python train.py --num_attention_heads=12 --vocab_size=2382 --norm_place="pre" --positions="rope" --qk_norm=false --parallel_block=false --init="normal" --init_std_down=0.0 --learning_rate=0.00389 --beta1=0.95 --beta2=0.99 --weight_decay=0.2 --max_grad_norm=1.0 --dataset="wikipedia_en"
Each number is 500 + 25 x the weight over the matrix's rms, rounded and kept within 0 to 999. Layers, rows and columns count from 0. Numbers have three digits each.

# down: layer 8 MLP down (transposed), 1024x384, rms 0.0842, rows 657-673, columns 128-255
# gate: layer 8 MLP gate, 1024x384, rms 0.0943, rows 658-673, columns 128-255
# up: layer 8 MLP up, 1024x384, rms 0.0945, rows 658-673, columns 128-255
down657:513514475515464499475505519512498446512451516536448510468518493490474541469539514504507495515519514511474532513502493493482504472462536508477485482515482450518497469463481492509573478500487512512529480484485515518461489513525513468500497501467484470457496496497505494478507531508494474512463478479515508491520534511515488529468544488503478479491510492489507504492522510529533494472503
gate658:512479548536534491491540514512530524526516500537464533475508502533506515515474494467532499529468490512520518474475511522525536498462523520507494486522483511514475489470489526489524549513495519512459473524533491524492513469508489501444503517495478518474472474557480444482518517559541511485483482489529455509500492486477473531483512522514495507485510424502485492498522489494494500520496
up658:483501441505460482507507459475504504511505554503478501485452499519538525498451483540490535528490481484491488478480464490525524507512448480553533529521477497507513483520489558492522449467511504479524494515492497484537448491445518492510464440504537514479509515538521458484470536489541514506502507472514502490537494475527509491512479547500526474450541475486479516532528465466504503535515
down658:486522459501489486526474502478488479521478479507506462502531576497521495547480491504502526493500522508447488457520454496478474537455498499505536520499492503490494509459485494446468462485519467494487500511460503558486503474502520522487513515487525502515530486489532478526491532533509504598515489478458501489527483510475454480507522477494497470470478443512472481446574503530521468481478
gate659:526525457521533482445490519470477504449504507491503525501434506449520526492499510488551533486519514512511524555493478536484527483475483479525498499504442502499475481502498517515528517493504523530507536532467505459496493469466501492547515532522484497532458459510483480509504514480508446476538467495483537472478499550479489467501492525484489520513507532503570457523525527527475457503491
up659:487533507461479463517488538531536502535496474515523519532490468501530510444518513515467494473519473490503525523523541510489461580474538485502549501490517494511489485528526541482479518468508530523523441474529526478480507519504535495489479487471516557463514475464513510532466510535528466511533525512507474456514512492469523531457486508524533521496492514519496562496495432504507473484514
down659:488505508492510490473507513505535520538458495459461472504487465510543507489493499503513503473498502511498495498577516506578461527489492458553495541491495502494489503571504569497457476455524500486509483519503535499504480506508510485501495513507555545506483447489520459518456521545510542475476557519572503482532488484504501536491475515474572451472475477509513493492469501500512556507506
gate660:463443489457453524508483520519517477510493496512444491514506523557499510479498492531520509490562524531486499484514505473481518487498477509451478524485502482559502504489460496501489539507498471527548505532471478466492483511498496505515527519504481506475482495479496507479480496512503524498491494509567491476521517508507502507544463514530537491471525493527493508491530484513503532528490
up660:495530558464494492512501504548498451515513516483493498539505546507494478524499515510499541504509468463519526487527517507494522511545525483528455498527499498515516496498518469529486481486480488438456476511486479522482477525504529541461494523470453514481515487453497551505519496497515477501474480492486525493516529463514494519526528494485465501485495493483486514515510469470465516483499
down660:533470532494521493501503500530488486491518502532485477528469538491458501489495483514481507537495468501532489458486471497523467497561500507512490461522502494526503478465503504514508522502490521480481468496475476505475456518499483482504496508548440509500549489497485464494577501484507508502534483503474455545504509503503526510476517490482475487506520487509562518497489467539576486473458
gate661:504485496492510483520511545499526459467504497491474495493499478555535467489470496534445512479524561517506489493507486515483517479481480491513520496471525527529475505509453519538495480511512484494479475453499525490476489476480563567484484517538494484495507488530518451481541558507519509452514500425464517507486509480518480496500528482498505494516500491478527493509499514482522500513478
up661:495506544486587488482485456483524525472479505509529535497484468492543557506469493513499546501536463505528542513519469499495476556481453494446481510487495526528511448448483520522486501502524483512478469536503498489481494482504474479519527488487457483499464503493518500510502495497469477500535513509489520466497486525519518491493532540525457475521480519493507501465504480516558499497522
down661:552526514505531502513530525492476478482514475469512546565481505534474463493526541517514470499498465454446467488472518494464509468483541554462506507558480498544497524501515496491511466475498483425509509483489478510494490529512492541494502526441495518529455562496472522473517535533508518511520464534521517529522493499505496506498495488486575499465489494462501540534551525478515497450487
gate662:534475520464461475522530483451545509517492507514491507477485525517520507532450488510514475514520503477529490566514513504499527457495482514515460507509503482491501520479509495555467498479504471521493496514492487485540530509473514488489531523497478519489516535502487541491470505529482474533509508526521514488535468493524447506474521545505510477507511494522505535527491531504495501491493
up662:479475488500508494479491559495470477479492501522517509497513453511509504485518504514488481507498456553490471490506526469509487505486498459493525511474483543516488492494559483524494520479528485494502509544513546518508542522526483521493504523526482489518474521499506468508488515551482502517508526459510496527487460501531503474462498521471479465476476483515499509502494548514528502459509
down662:495468480506448489487483484487497517525539535508509528494485476532504501496485513529479519504460476486484468521508530512492498506518510482524519448525528541500492490485484461497487466498498475515515502487486521480508537522531525499526575507504485506508503505514499492509507476505505564488456504516521452473466458486531537521458516556498507508479511520484539507551488475525491492510526
gate663:498512475520453528471491488510454507479491447487477512487450498527455487507499550489518495504491498463498514528493535549496516504472484515503433492475502519487494471474512454548533458474529472462528515502560506507475507477491440506491510523491511506497517491447492486509506468532491445491501472500503524483509531457478487494512537488489531509500488512526505471499503498507465503488503
up663:506472482504508501508482495501508491518564532475510481499509511501497469503480502485529482507537546479504524495500460484519505481537502484491473488512541509507539477497492500513489515511539510492539490498520514494493521536519521462470498516491526501451525520457503490561494497531450450470445545503462508491487496547521495487509519505527492512500486554456457493510478473517525515513480
down663:516529510536512474454451479508503470491491514461524503471504525542483481516507485487514525489472507509497500532484517477470519565520497474519491498503528478452494480474521447493469523495540510483508503502505509503503537480481460532492524502488523560506502515543504486479465504510528458471452473494455500478515478432487519498528557493498483458489491504476476496521496521488498482521481
gate664:507448523546485515509467521520522511506497468515477504509502504549507506484504507522508464508524507481533490520496498527514520501474494502524502475549481508501512516506469488461506524468486537513504490489516493498547499483520459535473469514528492507490501505472469500494513476503460532520521490519470506507490517506512512535542515508499500471517511467499461538553485471511509497458514
up664:537529518493481526501479509460518500522502505477519500501496473488506513491510457509497548528521501542486446503460520482503545509503490544503471514497543498552527498469468499464483460476468516495485506504550525514474483485441507494501510534498487509488496526510503495477483491509529491503489508511522500487524468475527490481550550515501513500525528486520497482542480474502523512493513
down664:520478513509518570543460521494529493514508503533508509494479501509538456516507462510526488547516524528500513475470499527478529546503510539523497493477484491502509468508475488470527475537470527490518507503501460556479534509507474500507532522498532490498506490539484495502497485535517547463499496486503505471526498495495485510528510499504571475474538490488509501509473489485510482488544
gate665:494476491522509511522469502489503450451527525516513518488480532504475496470490507490531515517521526462497509511450524467510462515525531547484504467506542503474447503489498460482461512471522487435475455505499511517522505522498517520449478474500466510484513461471511440509558502500480543523496504539479475506517536519451479508473496491523479491544484495521493514513503512495521497533533
up665:526494494473513458547461484472505504528465492503499506480472536489518459469511515541494532505510510449494525535482524462505457526565512501490480489499510488486465490475479475509490528483549532461513509502515438510519499482495522473486509467478490499467511463468485454540532497495510503499465513459504498465492544512506482489489506475531476520496538444534485480462507511516519533491479
down665:534481532506506478487522510522529533519500498518488488500476477487487495478538444490532506552527484497507478519500504498486512533508536473503432506494518446533501483483497470493587491494460493551498503518499508497514537568468495457503511524471474481492524507500477494514460504519501453494449528472476508502497482462488528495496507472558505522484502520497486528497474551506535496473451
gate666:494517476512516517530511451495527467513483548485494530518515528470506510510538514463500520507518513499567505491528494488510516469498498486464489491499532475492496522468512469550491516495484461472535478497504521487471481516506468515532491518520523495448529509525523453528508516487460498503473462501532529525544505554475523574511559536518536533464494481477513490492499519486508467545515
up666:510507543538506483505540498539511499493480480477488526520509500501543474498480499499524506515493488497469520451511515554452493496483428471491499528481463454515520521489507513526494468473524474533459490481514474469517493495495533496437524543500513520497520481475527521526488542503519472500530534506534497483535478524503541469470482488507509487532516522549484491512505492470494498471521
down666:549546469513466494523488489528533517473539489550487500495429495528535526516530547513487546525496522516486521495488525491486506471500485529483481493489472526489496529502502548518501492491481472523515483509495531512501486543443516462482486481491523539468553489502490466493536499517471451485487487487463498553495527463503515486476495471540483496422538439506472509508477461463471505499472
gate667:507478499503520493467497494520457498487494492537469503538533495564536467487505541546496457514530472477490490464497540511465494499503492485486512502494468488469479539497517468504501503466530503507488481525484503484486497525533473523501475533506506489517509455539507467515478511455467505526530519508477485479505544474575474539474487511487480497442488554484478483521493540506492513484536
up667:474460486516507501502491477511500471513510489504507530499504493502512520512472522507490456503501500465474475530504497496479491502551497521530470502528538531495521562494475493521533495514465492507498492485502480496491564473511556470555538493509509524493505463480471520529506473488493469505524504575490514491476511544496449495507467537459514468470529543500513514552481501526481517522455
down667:495458497466508547445493528486539488537527519490525530513502506504474506492514530521529444499532487482517508492535509486459487499470487518503516474481522479522508482461473466551543524452541507512476463486513475478483465519545492514509487471511543495502510512518494478515525479450519538502477515468489494488453490461485574515492491469496491481509530517489492459494526520498531482532509
gate668:466510463524510506512508458495524490507468514515485527519495500425490473512488511456478549486514472538526515498510478455556533502500502558506478498527492463516477475496481490502484475479498524499517510486509512481525486515549508478518484524517513499503476482516500507492515513484481521513436497479509539501574523479469491449459494492472510534476529580476484494506490512471490493498500
up668:498544495524489466500504515523499506476490500531500443461503483463524442491495458511460513493523474509533518480541504499539535489505498463523466524498479455516523504463501503512493511502471481475517478499485525469526496477498513518500452498477515482500497528525513505531521505481490520497480495503530491469503526519466488485498515501499494473489522535489482463505487497508487514520517
down668:512467491502546500485517491513493528500489489504473533483478460467494471506505497436527531476503491532531486544489506506532547500516493484510505506512466533485504519453504520511541498497514522516563468485480457496538458470495508479473492495472478467499503487510509518508508517500456492481466555538490500481469502492493524458504451541513464519529536518472500498496493483475516477509484
gate669:464480493503487468509469519499472494498481521507504473500492493504525482491542495546430512474482512450514502463529529498475495473486481485497529514500530498501476488470473449493492485506531514499477456546501511480494514474484504478545552502448499560523456489514529488507477508511512500499520475496516497475537505487468466549508480496477504521502483496521518493508522463532491482478481
up669:530509485485522464521520498493515521537497477503459430506515521472504531486453534514483503492497508511463515510479502518507525508498481513471504499507443521519512458501492487498507544494515496484473440520497531508531494551523502407520533485499484495496524488483502502519508515513476491537498482522519530544516524492484480517486514484483477461522484505488516516523501456498538526497528
down669:537556500512525459518498534527479507541496536474473537495542488480483499522520477520536482442508475539494518503479512544501489505508518476490510524528564472512555476479517478525514501476519507515474488515495456472523469451514518467491532501485541526529484454532514506505505487512505544524510514461447524494501510451505500476476488480510467538523455494527544493499521486523533478496504
gate670:498492457484512535513543501541481455475511548472506555491518556473492488487555427495511507447486455506503507471508524525467517444505517519479497500532539511422498471465488542486527492455520519466501508489480427475506547486505496495493457566508479499518492500505552505496505552534485503481538500517572544503504497522471501482503502515502485495506523482510501514525468513492472501476511
up670:506509508497493498519488527487509496501500494507484509467461476519476488471494531478505495511490492483515510535547488501543491490483515510473499481521460498542495494524508471492525505528503496487511475521521485547550522493503558520511497496463486451520523527458483497502535480458478484468483499469536515494475506474546503474449523421509531524512536444536511476530527503474446447502472
down670:529524489526521544496507515491463495480503490552551519518452537522521523458502513537513495516531480470485495512497461472517470515528504581505489477511463512541512476524505474466515498515490501508528470487521521489516499487497486519513525500500507488475509523494488443536517504505498452509516499505489470509498480501484513489440499482536482483447524534470534494504524503531508473535489
gate671:508452495471514523507487542495504501490503491484516489479478509512538473530485458461506479449483534519516548487489516458514517477495480489499484472484492512518523522473475516460486475541469484503488498507545500473513533507453520543509504497467500505489457506512508505499448548480518456484516474534521511530504552486493477521522515526475563504486519515502481504434534552543479496487513
up671:479504508548464514526529467523531527526483530500461477504494478466474520519557554465523451492467511485522477503518511487562498455484470506510471505485494519465469517505521495490503518478496507513508513512481513489513509477490517508531539488471498535477522497565494501481490531491522492517520471445486574558533501476497531484473510526467489540493495445488498463544514486537510485550495
down671:499481464528524482512510466490496522492507512520470539478490516504476510461504486455528531483532539512500524539472516505501499471459482506465510525492485520466492501511530529487468488525539502532499529491519514501534502527525511465554522528479497478516471525472488510523503477470475503456433479491489521496504534524522522517487468452499479510494496521508496510511517476519526494488536
gate672:514499473525495444508546472493492551492473504510501475500533508510524480478473497495491510540542458438512514551504528506478490507476530489504522486477449517474533495486464494490532568478509486506471492540424477495512492494476477470460470491470462478548518469493504525505497528461483486482521522528514541505504494460496550479478501510484473524481527511482476539478509491490517478488459
up672:539527492467474501496491472512514502455480466500498523502473467480466478503489534520477478492464560505505500502453464542478494506478504515451468465524487494474469484509483483502533513501501487509471531531497497502482534491505519455515537502504553475518511509535536513502494492465512479486522469462469494524456513544507485528531509511505491509475494496512414492511491521506464518481498
down672:500515519460471534492498519502509486465502473537517491505493506508447536536527485488495492536506540526468520484504462492459487508478482509585533491518481495489498503542533472511376519465510519527464473469569510508503496516493527518509519538510493473509508482509561529530491501476533502526477486508491481508494475471533473529534483557452485485476435534485510477503469480525502541473556
gate673:440519515505506494492544438479511507507474507481496474494495516476522521484480525479500505509494485478467514484511521463492447519499473516443514493493534531489507479507490483507527499527477514511493479477496513487536506554520476561494531554509469484480485457465505484544482502514491484493466504465503491498550493496568465531514529495499541512499504446533490529482482526492456469450493
up673:505477456500507529539447503507534526483529471578533479474480530538487496493517468494510488508511519511479474495457507557471542516511517497503525501513514491514512481492525552483493504506549500457520521527523497504508507509556518459525508453460538522530473510458484506474550478521505516529511512514514506499479511531512479486496497464439526490533531500503475479476499527507477525512495
down673:503509490511489519481468464508469489480471472517525485465528522511516498451495492511502483515465544483463536472453476493487436529498484508511499528564478488551473507535520500475501535525478487496489502523539449486502517483449510493495496431464528510469503500511506504497522480469528505514552516514504516505484495476511543494488465496526479519518487497506516479541478496504498486487519